config.toml
head_dim = 64
vocab_size = 5274
norm_place = "pre"
qk_norm = false
bias = "all"
init_std_qkv = 0.0406
z_loss = 1e-05
Each number is 128 + 24 x the weight over the matrix's rms, rounded and kept within 0 to 255. Layers, rows and columns count from 0. Numbers have three digits each.

# layer 4 attention value, 64x128, rms 0.277, rows 25-41, columns 0-127
140147131125137121101135095094142125176143137132133109117123120126111113116121115091152096139152136115106120174091115120145129111130058140141100111108111140131140137078125185118141155109126128157146168131134106110091135131120178112125124145135110102156124192137134106139121146109114117124114130128144090146114174133115095124167115140133108107173109124104159109175140145110102100154118
116135150128117168160151152180126114111117129075131132088138135109120088141139143142144121109127175145150137091131141128129098113112151109129098133123150128119155126121177155125112103121126121133108136166128123157152099101128140121128128110099092102142144110128138154182130109158146137134121076100127138099093124159105082138136095111160072153154137104091134103136136173158094141136098
093121143125149131112125154150090087124132102156138155106093105113125092115123119084111128136156114098170131154161129103132165146143136136129193131141129107131176160164077123132181133138115147124123122125144141101105158126185118131106153110147165132107140129086087111140120122176085097127163125165150147106131155148121112143102118144140106130089150131095089098112121123081140151098132
102117119125125126165176172135084115116149129131141104154151092155172090130134121085109143169145152109125159133102145150133122140146154103118126112100137107105124106133128139124081107070167132150139144074134104128096091176151090142154135127144107138141157139093148136160142129135151157142113206083142174092153111109186140160104140142138136117150103090150138143159133129155097074145187
154117115110109154098131138124136172102121130135136123122128088169095134123131104109128146104130138114140149152133174091086166058113137142185083123119111136121109152147148082119138128126139128131132130132162135115145138128133142144134097155130146138119106181116065145152126136139100148122132137067130128163147123191115107124150130138126113110119105150117094096129096097114149123137131
144145092142096163117139123159113156096098145122104183124173111170142118112137114114117159112121149107171147150155110110183087073155165067118145122105096130162072140136103126133116112114081122102136087100125115161195108128122101150086116142115144145184138119141120120142141099100129083098102102113108105161136132157159127078134135178125131106132099086145139159110139138157110138093134
100154131150115134154115159109078139146088125104123133186102119180125148134130163149099144127127116151091067134115154150126091127126119068097155118169092135150087135128128131114108088153106148109136121151142099119113094142151121165140088124098146119125127111136155141126106141119157152139152112099158158126115130126110136161096092130134186097135152167142138108108126140095136130118142
155124154158141124124145136114118122127125118157130108145134107113102135107144128135127117153114087133132150123119069116156139130119102155117154126125131100126102116154099124138165164110143144146139111082139119140095115125112107160109149115123139097106111107156166129123093119125160124138142093110112145105107106148143161085140134102114132099105113135137107137151095126101118159110150
103158117100154132171118122104147117118108121140135120143097160115158085100125129127093147148156140159133175121113134094138133151119160117129169146140107131113122106134110141130104088125149102113123156175132161116153133111120138144131162128138112111124120130126111158099098121123150119155161128105146143100173134135117135127151138124132125114114148097115109157128122138102211163119122
126098139131136101098125143159138151154099128132155077114120132115136154111114142180126125117167119133101134151135089118101126131183141114129141142141097172135126146104133147095058168119186121158081113112120129146118161110138139108188123164156148136143088137131132085084137143144164133134124167121136111168098095133120122157132107123115124098160121106124164158109118158140122144164098
069107070131133169117124131092146101147105190109101130113138116072129134122184131137108047098141073100163140158119154152112131094140102113167128111076156118100180128128177159147112156111103159153153102123140077181138133105119132128097160134093098142147137126104148147124170096111131129124130120118140130114133104136101084113098116047080120103119094139115176133147106082114124157069148
107128088125111150129131060144151124098128149135130108165156157116154158080117122105143147118143142119140115119151107118119090117118141095137166131123133116121115136142109139175145123110105083142117143115159110149098103140123122059118116151115085130125175131135148156083142119173143118121153108088112155139115129112107143179122151059106118080117130156140158110091127165143105114161104
161155173168125095106122147095132159105136105141125164133105130123090128135126112115115158121087112118137145111094117136126115113121151100111155172125117082096148153113130137114153135126157128078102064118127097144124156145074116125144106168143139132093180114176133115147143136126144113153151166155142133135142096121143140196125127149127119126114146176117153129142104176149152085131124
138095158128177138101145116075128082133165196116110132124173144131103116173099117141132134105142121094171128125126090108115144089132136134145135150180148150107125166130104107128156149146142117177104141124108135126117143141150164095163108140151148109145139158136071169161135127122151092156159141070136121076118123115122126095108089137132105107101124120104151102124178142113121088100116
126118090149124128154145122136130105150106124146135096089119135133115120134079108074138092146133171075130132133101105130097123129128128097121145095114139126093135154117136123096090134103084134196127130091122128103181123119131108086187159127142125145109136139111143101097077125128102098104134126131115163187119168103163129125131140135153136105146136144129109118106120148150141128155135
126106098149101064127126160112162137130137140133150109077154133120113106090114133117128104148134104124132122152089154110153128136109143117102125137099120122140096130096131127156152113145121160116118127133127133105133125140161118106130151120156096138146132144089113131134098139118132114157119109112148122136174127174161145151092164157132094146130151081153167124103109106110096115125096
169170165163143144099141106134133134143137123125131102154144103121157122124160136147111171134146101103142115154101167162166176140133153117113170159130113103141133157117131110134094102129136152098153121125149117158171111087135155184087158105186116123124144105114128153117126119124126111103147123110159187138086140151123138112094125125094104085143143143107138124098099135117171143140189
# layer 4 attention output (transposed), 128x128, rms 0.283, rows 25-41,89-105, columns 0-127
129062103136139159136128104144162125137130099112155133130126168150120153123147116144132125133079145171139102095120124124087096104135161146128130156129111139140124077138133095158091119140108133084176146123143143109078108138104057112169135127112141148087131132139150122106141142098134133123149126098155153128142131134109153166112102139121176091081119120140112142119120137115077163134158
152085102126173176105124128124142162127119154113141099121116161145123132099105088119138158144145077120132134146131094104166159132126110112116136090133131107119129136148133134134125132114137164105134151139111056113155161135151127108107125140141113158111102178145124114076116130117102119139138130094139121135137100112117147105089104128127126105132154096141105107096115142144150130106164
102115093148112135109153116125116116124129144148120120101159123119144125138099133121127093115095158107100143128092117170143098130148129141102125120133131147119108129102147111145117126124135148127144133139099086143102123137113113155196091121134107099137119140101133151098139117085169162128120134138102126150094155148132120119140092095114118141151131097144130123140151161116118157139150
162143161095092107073114083106103109113084168142107116136065176137090161112101123186090145124125092111114109143130109109159125139162100155177139171154102118140181105107158135131108108177059109125144115112140167132138110092122187147094142101110145130134140108137140110092149158142082131067130141135119090140084138124090090104152139130130128152123129118109111138128122158122114162127132
148097118142120145126111121143143117141119132150125151106147123098166110127143214122109135132104085175127108127134151125149112146153145171112120137160135120146135147141133123143108124122111118105121159132131122111159146140135135099110131127140120113143114097155139134116161165094131087104112126181153153121138144119151075136128137105090127127131085123180154146097148155128092112133129
146147100138106120149151125107120139135104138064140102168146119089141075156158127117160162119171156147127106147117095153116125141086098113123099144119133144145137138134128107096114145099165135169135135147122149153103091114115142129132188141134123121082112147106104151165092117161144155130155111142128149109134141120135079128126110103139151103156116149138111097151123139124135161136130
155138105129132162101114099089139091128146147103131143113132109101122150123120112133145074104127134120143129117162143117117118137132162168154135125127152110137188139154101134089116151150112144138130135128141135147160099155107129110187111103113135181140144098113083113171169102166117130140089132125120114149137128135107134077142127140139097148108120124122103105090120150130152128144106
126131125117097139108181088053099124082100143103111135114126138136173109128124093112141082106140161136130145129111153101122117148133123125106112132135100136147136147134139146130106148154139127137108129131112099150116102111126160106122109129153102144121121104140144102127149163098126123089105139173124129133128175094131094105106085144168090128160151129140123120104119153113120129106115
108092069144128112144126143141123127121136133102138131189136144132142114149135150124125105144128129118132117134148119143159077150167127150141100129142155125129153136153169140150118171135123115169090105106137121114163144130096154146157147071160138152156107104103156100148115105134128139126119111112120117134143125106135107133094129120108107082137127125145127164106128129159075117137160
137112105090146161164109116101123115132159124129163135146119107175144105119150167119099135133148125155162115130135158133162138088096134137146089139130125146141145116124148098125117163138117181122117129158121163104107120160123138083053134140147144136107132105150116131159135148147128126120144110157106153092120147138153091163147123141117146131124126142112128138130131143143119118113133
119138153112137119143203127124113125116125117151110106144128141126136095109120110119124194176126132151104127094115123084132135117144074121107133141125079159145107091141078161089129138140146108104156150122154134160110117137137142126111128151133131116113136137120120137121098169101127116129151087106123148129130134197107136094128125142154117134138116115101081108123143144081149131108092
133120194141166102114134149102132115110119124132088082102118108134155118126150116127126135101148106117123107127135116092116156141093110105118120087096121191124146153143151135136111103143147137121137148152100171150129131102137104144101133123146157142136071095130141195125121119155086120142102143146151156114138161137155066119135113154168131149136126103125139103142119117141144115095100
114126126126152136135146135122124135148158126104136118138118098160130104142088109138164122136144095154148138167115160078119102184144093144154106115119131141128116116113081125165122065140139114142136164133092132139133137101172090157107155132126144162134120109098126177105117141102167127151124159148110125124133173088109148117137131111124217127145099104113115149134114111151106115160119
130111126108105086142150129165137146079118141134139118136124155124138124118148129129118181160103128138131144127094149147127138105150123108102156086122133121103095129107121135175113116139116131123111121119151120119116134103131141144108129124099121122113114127130231119107116147095089133098113135122111141108096139146137167167119121104135127112143125134151167132182100094148117167108159
145140132121151140119114129135136129132158110128147156145139126143164124115157167142110139118092125146127139156128176119158145129131151142148137142127120112156112107119103152129128121139111099145164138177129117159105129135124118117090158133142109109098116113112099155115157166149141130130115108096137101111122110156139115086115126136117153123173144094116143118135129157097126112140124
163136107088111120124119091126121108136086108101144124191139141170142124133143124137160161089101137135103117073162136128113093149111144127124167105149141130143114139128109131185094095126107086137118104181114152130105101097106146128129147123153120122096157116107134117145161152146101163129122109148098131125084142123097134142119123158097098117138135147118155122163088112181126165126111
097148121122113129126132163176127105101128154107161148100143116155106118158123105104117109140147107146153142126141144109116087155118127119124107142139126129103117130114147155165179148102136095122103117171119123094119131123120089078178132147107133113105133178119117131118117136090164137118113156124120098109134129123137120147144144152141121107150127122123082103143143142103111138109079
155166181111135095099152117128119112115107089145105138144150093126121094156164111122101199141149141164115099106128107097155157143091108123140144122149129101135133128139129138093202137116146123142095133157118137154130107113149157119122159165113106117138093125144134145111108130084135166108117136182125131140121110143140108097140110115129121173141142141114095126192152155121174184127094
109167158125151092119127128153142126112114141158120132108179088091122113151141149122174083111194154121131128107098121133084134165129109137122156128150131103162142173143109171143071126150181131150121133160128146141095149154116165175163123083149125136150146106107098117134090148107151136133157149135110144127124117121147112138100140141104099149146104172106130108135146132125122111116096
122083145146118123099089129130077125118120104163118119098168148147121140137177120153148144073102110120115133105123103127131142126124157123150107112084105164185135091075100142099130111110106095137159138174121152104153161140080138090102139100120194097121153128125114159128121098132089106117133098111135122143126055159097112111115132109151138128164112162061128113117095125127128077121092
110135184124162131150137104122103141137144126139098126121183063123168087154125116167131110143169104136187157125113154139125124164115171066127133068085156145132110142138087118102153116103171161151079134124079090129136145170133129137177121132150087135116096131142155118161136094158102104101089121139111096104137125116161137132136110122119108083110130102142136135114166122136140131154089
144140152135123106118097181077166139154141111149135088110087156056090105132137166121125142124137145115117155163097117137097199115087133059120121110097106122115152120066115133091116131124153156123154116127158131116076104137082118131175125173124131107113140093096163157222114102204113156112157112091129186136131117160117115148174146133148113147120129141113111139140131136123154120113118
112152113109154116150130085126128072088143136128144131115134139111163118114071108152106092156108121116117161102122166142123117133168115149091110144138123112121101155081125177116134182111167149143131143121119078140087169124135117107160104151118124102133150129123120138180161135139126134118095086144133103120173118093100084124137144124209084162126152100142137122129174141113153065165086
110144132135101148155169167111155128136094123121118173085116203146169142126112130145106130141123168161110158117103122127131079109122138123108151125136078128125102151091151142129132146099102155130153151085121098102129192173138140100111122166119075110109144174190146150086128131090131096124158107163149140159145131089155155156127142134113106135124130158111160147050151132134110111119175
155132118134136117130124141143119114115150137137134105189112110177127134126105098111124177139108145129106129101149150107189122119146112144179140133144130135100139073122157114152118128122116120123133138145164112124103082116118127114101103146064165151124127131119117107107104148147089162141120122090092124116138144161116141116173118137090116153145107108108105148155122103132154126098140
115146115151068140087156164129130171138136122142114129105104139094136130132104127113164133159112099113134126133150091101111127164119114136121139131113103129150137136114099142128102121115159111131147171135128087156171175095160134144093133138138139163106097143151122107153122125132136088108135139092134121144139100175106140132139081101135109135165118123121130131148084104137132149115103
141152103128087093074126151107143146109072158124112145131126080119134166123140149143122157148121081131124117140132098141168103161142088101144106098147147121141166140160128104138142141136113124122125084130135118116171163143114138079114146093143149139130115145114148098128156120113141120128155109153130129118064144124146087085135158068105128153115157101177105085102135102128119142137164
151124132134055120091066165147155123135115142110139119079126126120107108223090139115120089107124160111098123114137073181137109117143167073149112123129122132128129137105193130180159146105136162161132142155065176114120132108108165197177134070127109162129072141143155129116110096109103150103121158122089154130157120082116087117168146176140098090145163122147170098123107110153100162153184
172136134029110155054130122107116096188131105123149172124120134137155143136132094160134150166121156153125134116146104126102109082094171160132118140180094069151089131122061114130109117110123107118132156146123104135097128127099135169149121068136117139112143165144105121138171132113100115151152114106138085098160133146170157088141134119107101088125147146119125158159097120129124133108118
093126122092135105136095151098126111088129114121114185099149130108147125140139158089110130123147148156114133119135122143122097103111141097123149115120163131142145153186127117133122147119122123111168119145138105094123122159082072071114082135056114094109108103152143056133156106157107138123149154126113139146153118110103120168095140154103109126129141130145127136101119061148120143092127
121192170126149092127117207084123065136116194133105157113112088096156142137140096166143118154187136164065125126137087087148115118107125099117117129093084156198104140128118138134114121159109145117171140123103133129089151099161145118129099150135126103118101139088095136133119097115137090179167097179164131124123156131119133099168135169128174190151141120141089122085141118103116112135133
151128100131110117083165127118087164114083152118128124154173144123113149156159076141146087100153103100087113110116049149107116122082106127109130097122157123120163142125069109076169132130140111122068106100098124132123097079118154143196067154118135116076164193160114136110086073159137120139115112149108102150135150102136112118128107086114115097104136124107102138142147137144109157124109
080102121122117138159111161140171127123142149183140121126097107091110118131149100082120105096107096139170136101127106092053168122088141104148149128120127129115136120137147092159157124074146147160142125130096093113145161177149123109149146116137148119131120142124130147137119094132145134116069133106114129146137125133128144137096121124133109110106124116113088128128097135144162092095154
153089156161147108116153076086128125165101122132070080146144173114193158107117143160095105108086164123081111148111114159148117111131141063119169092118114108104153115123137128087002150118108160114189116140096061169159143138123145182106116125112126165117095154183146164134173096130111127110125073134110107160121118133104119116071118134081101120153145090171163167138117093157135103129152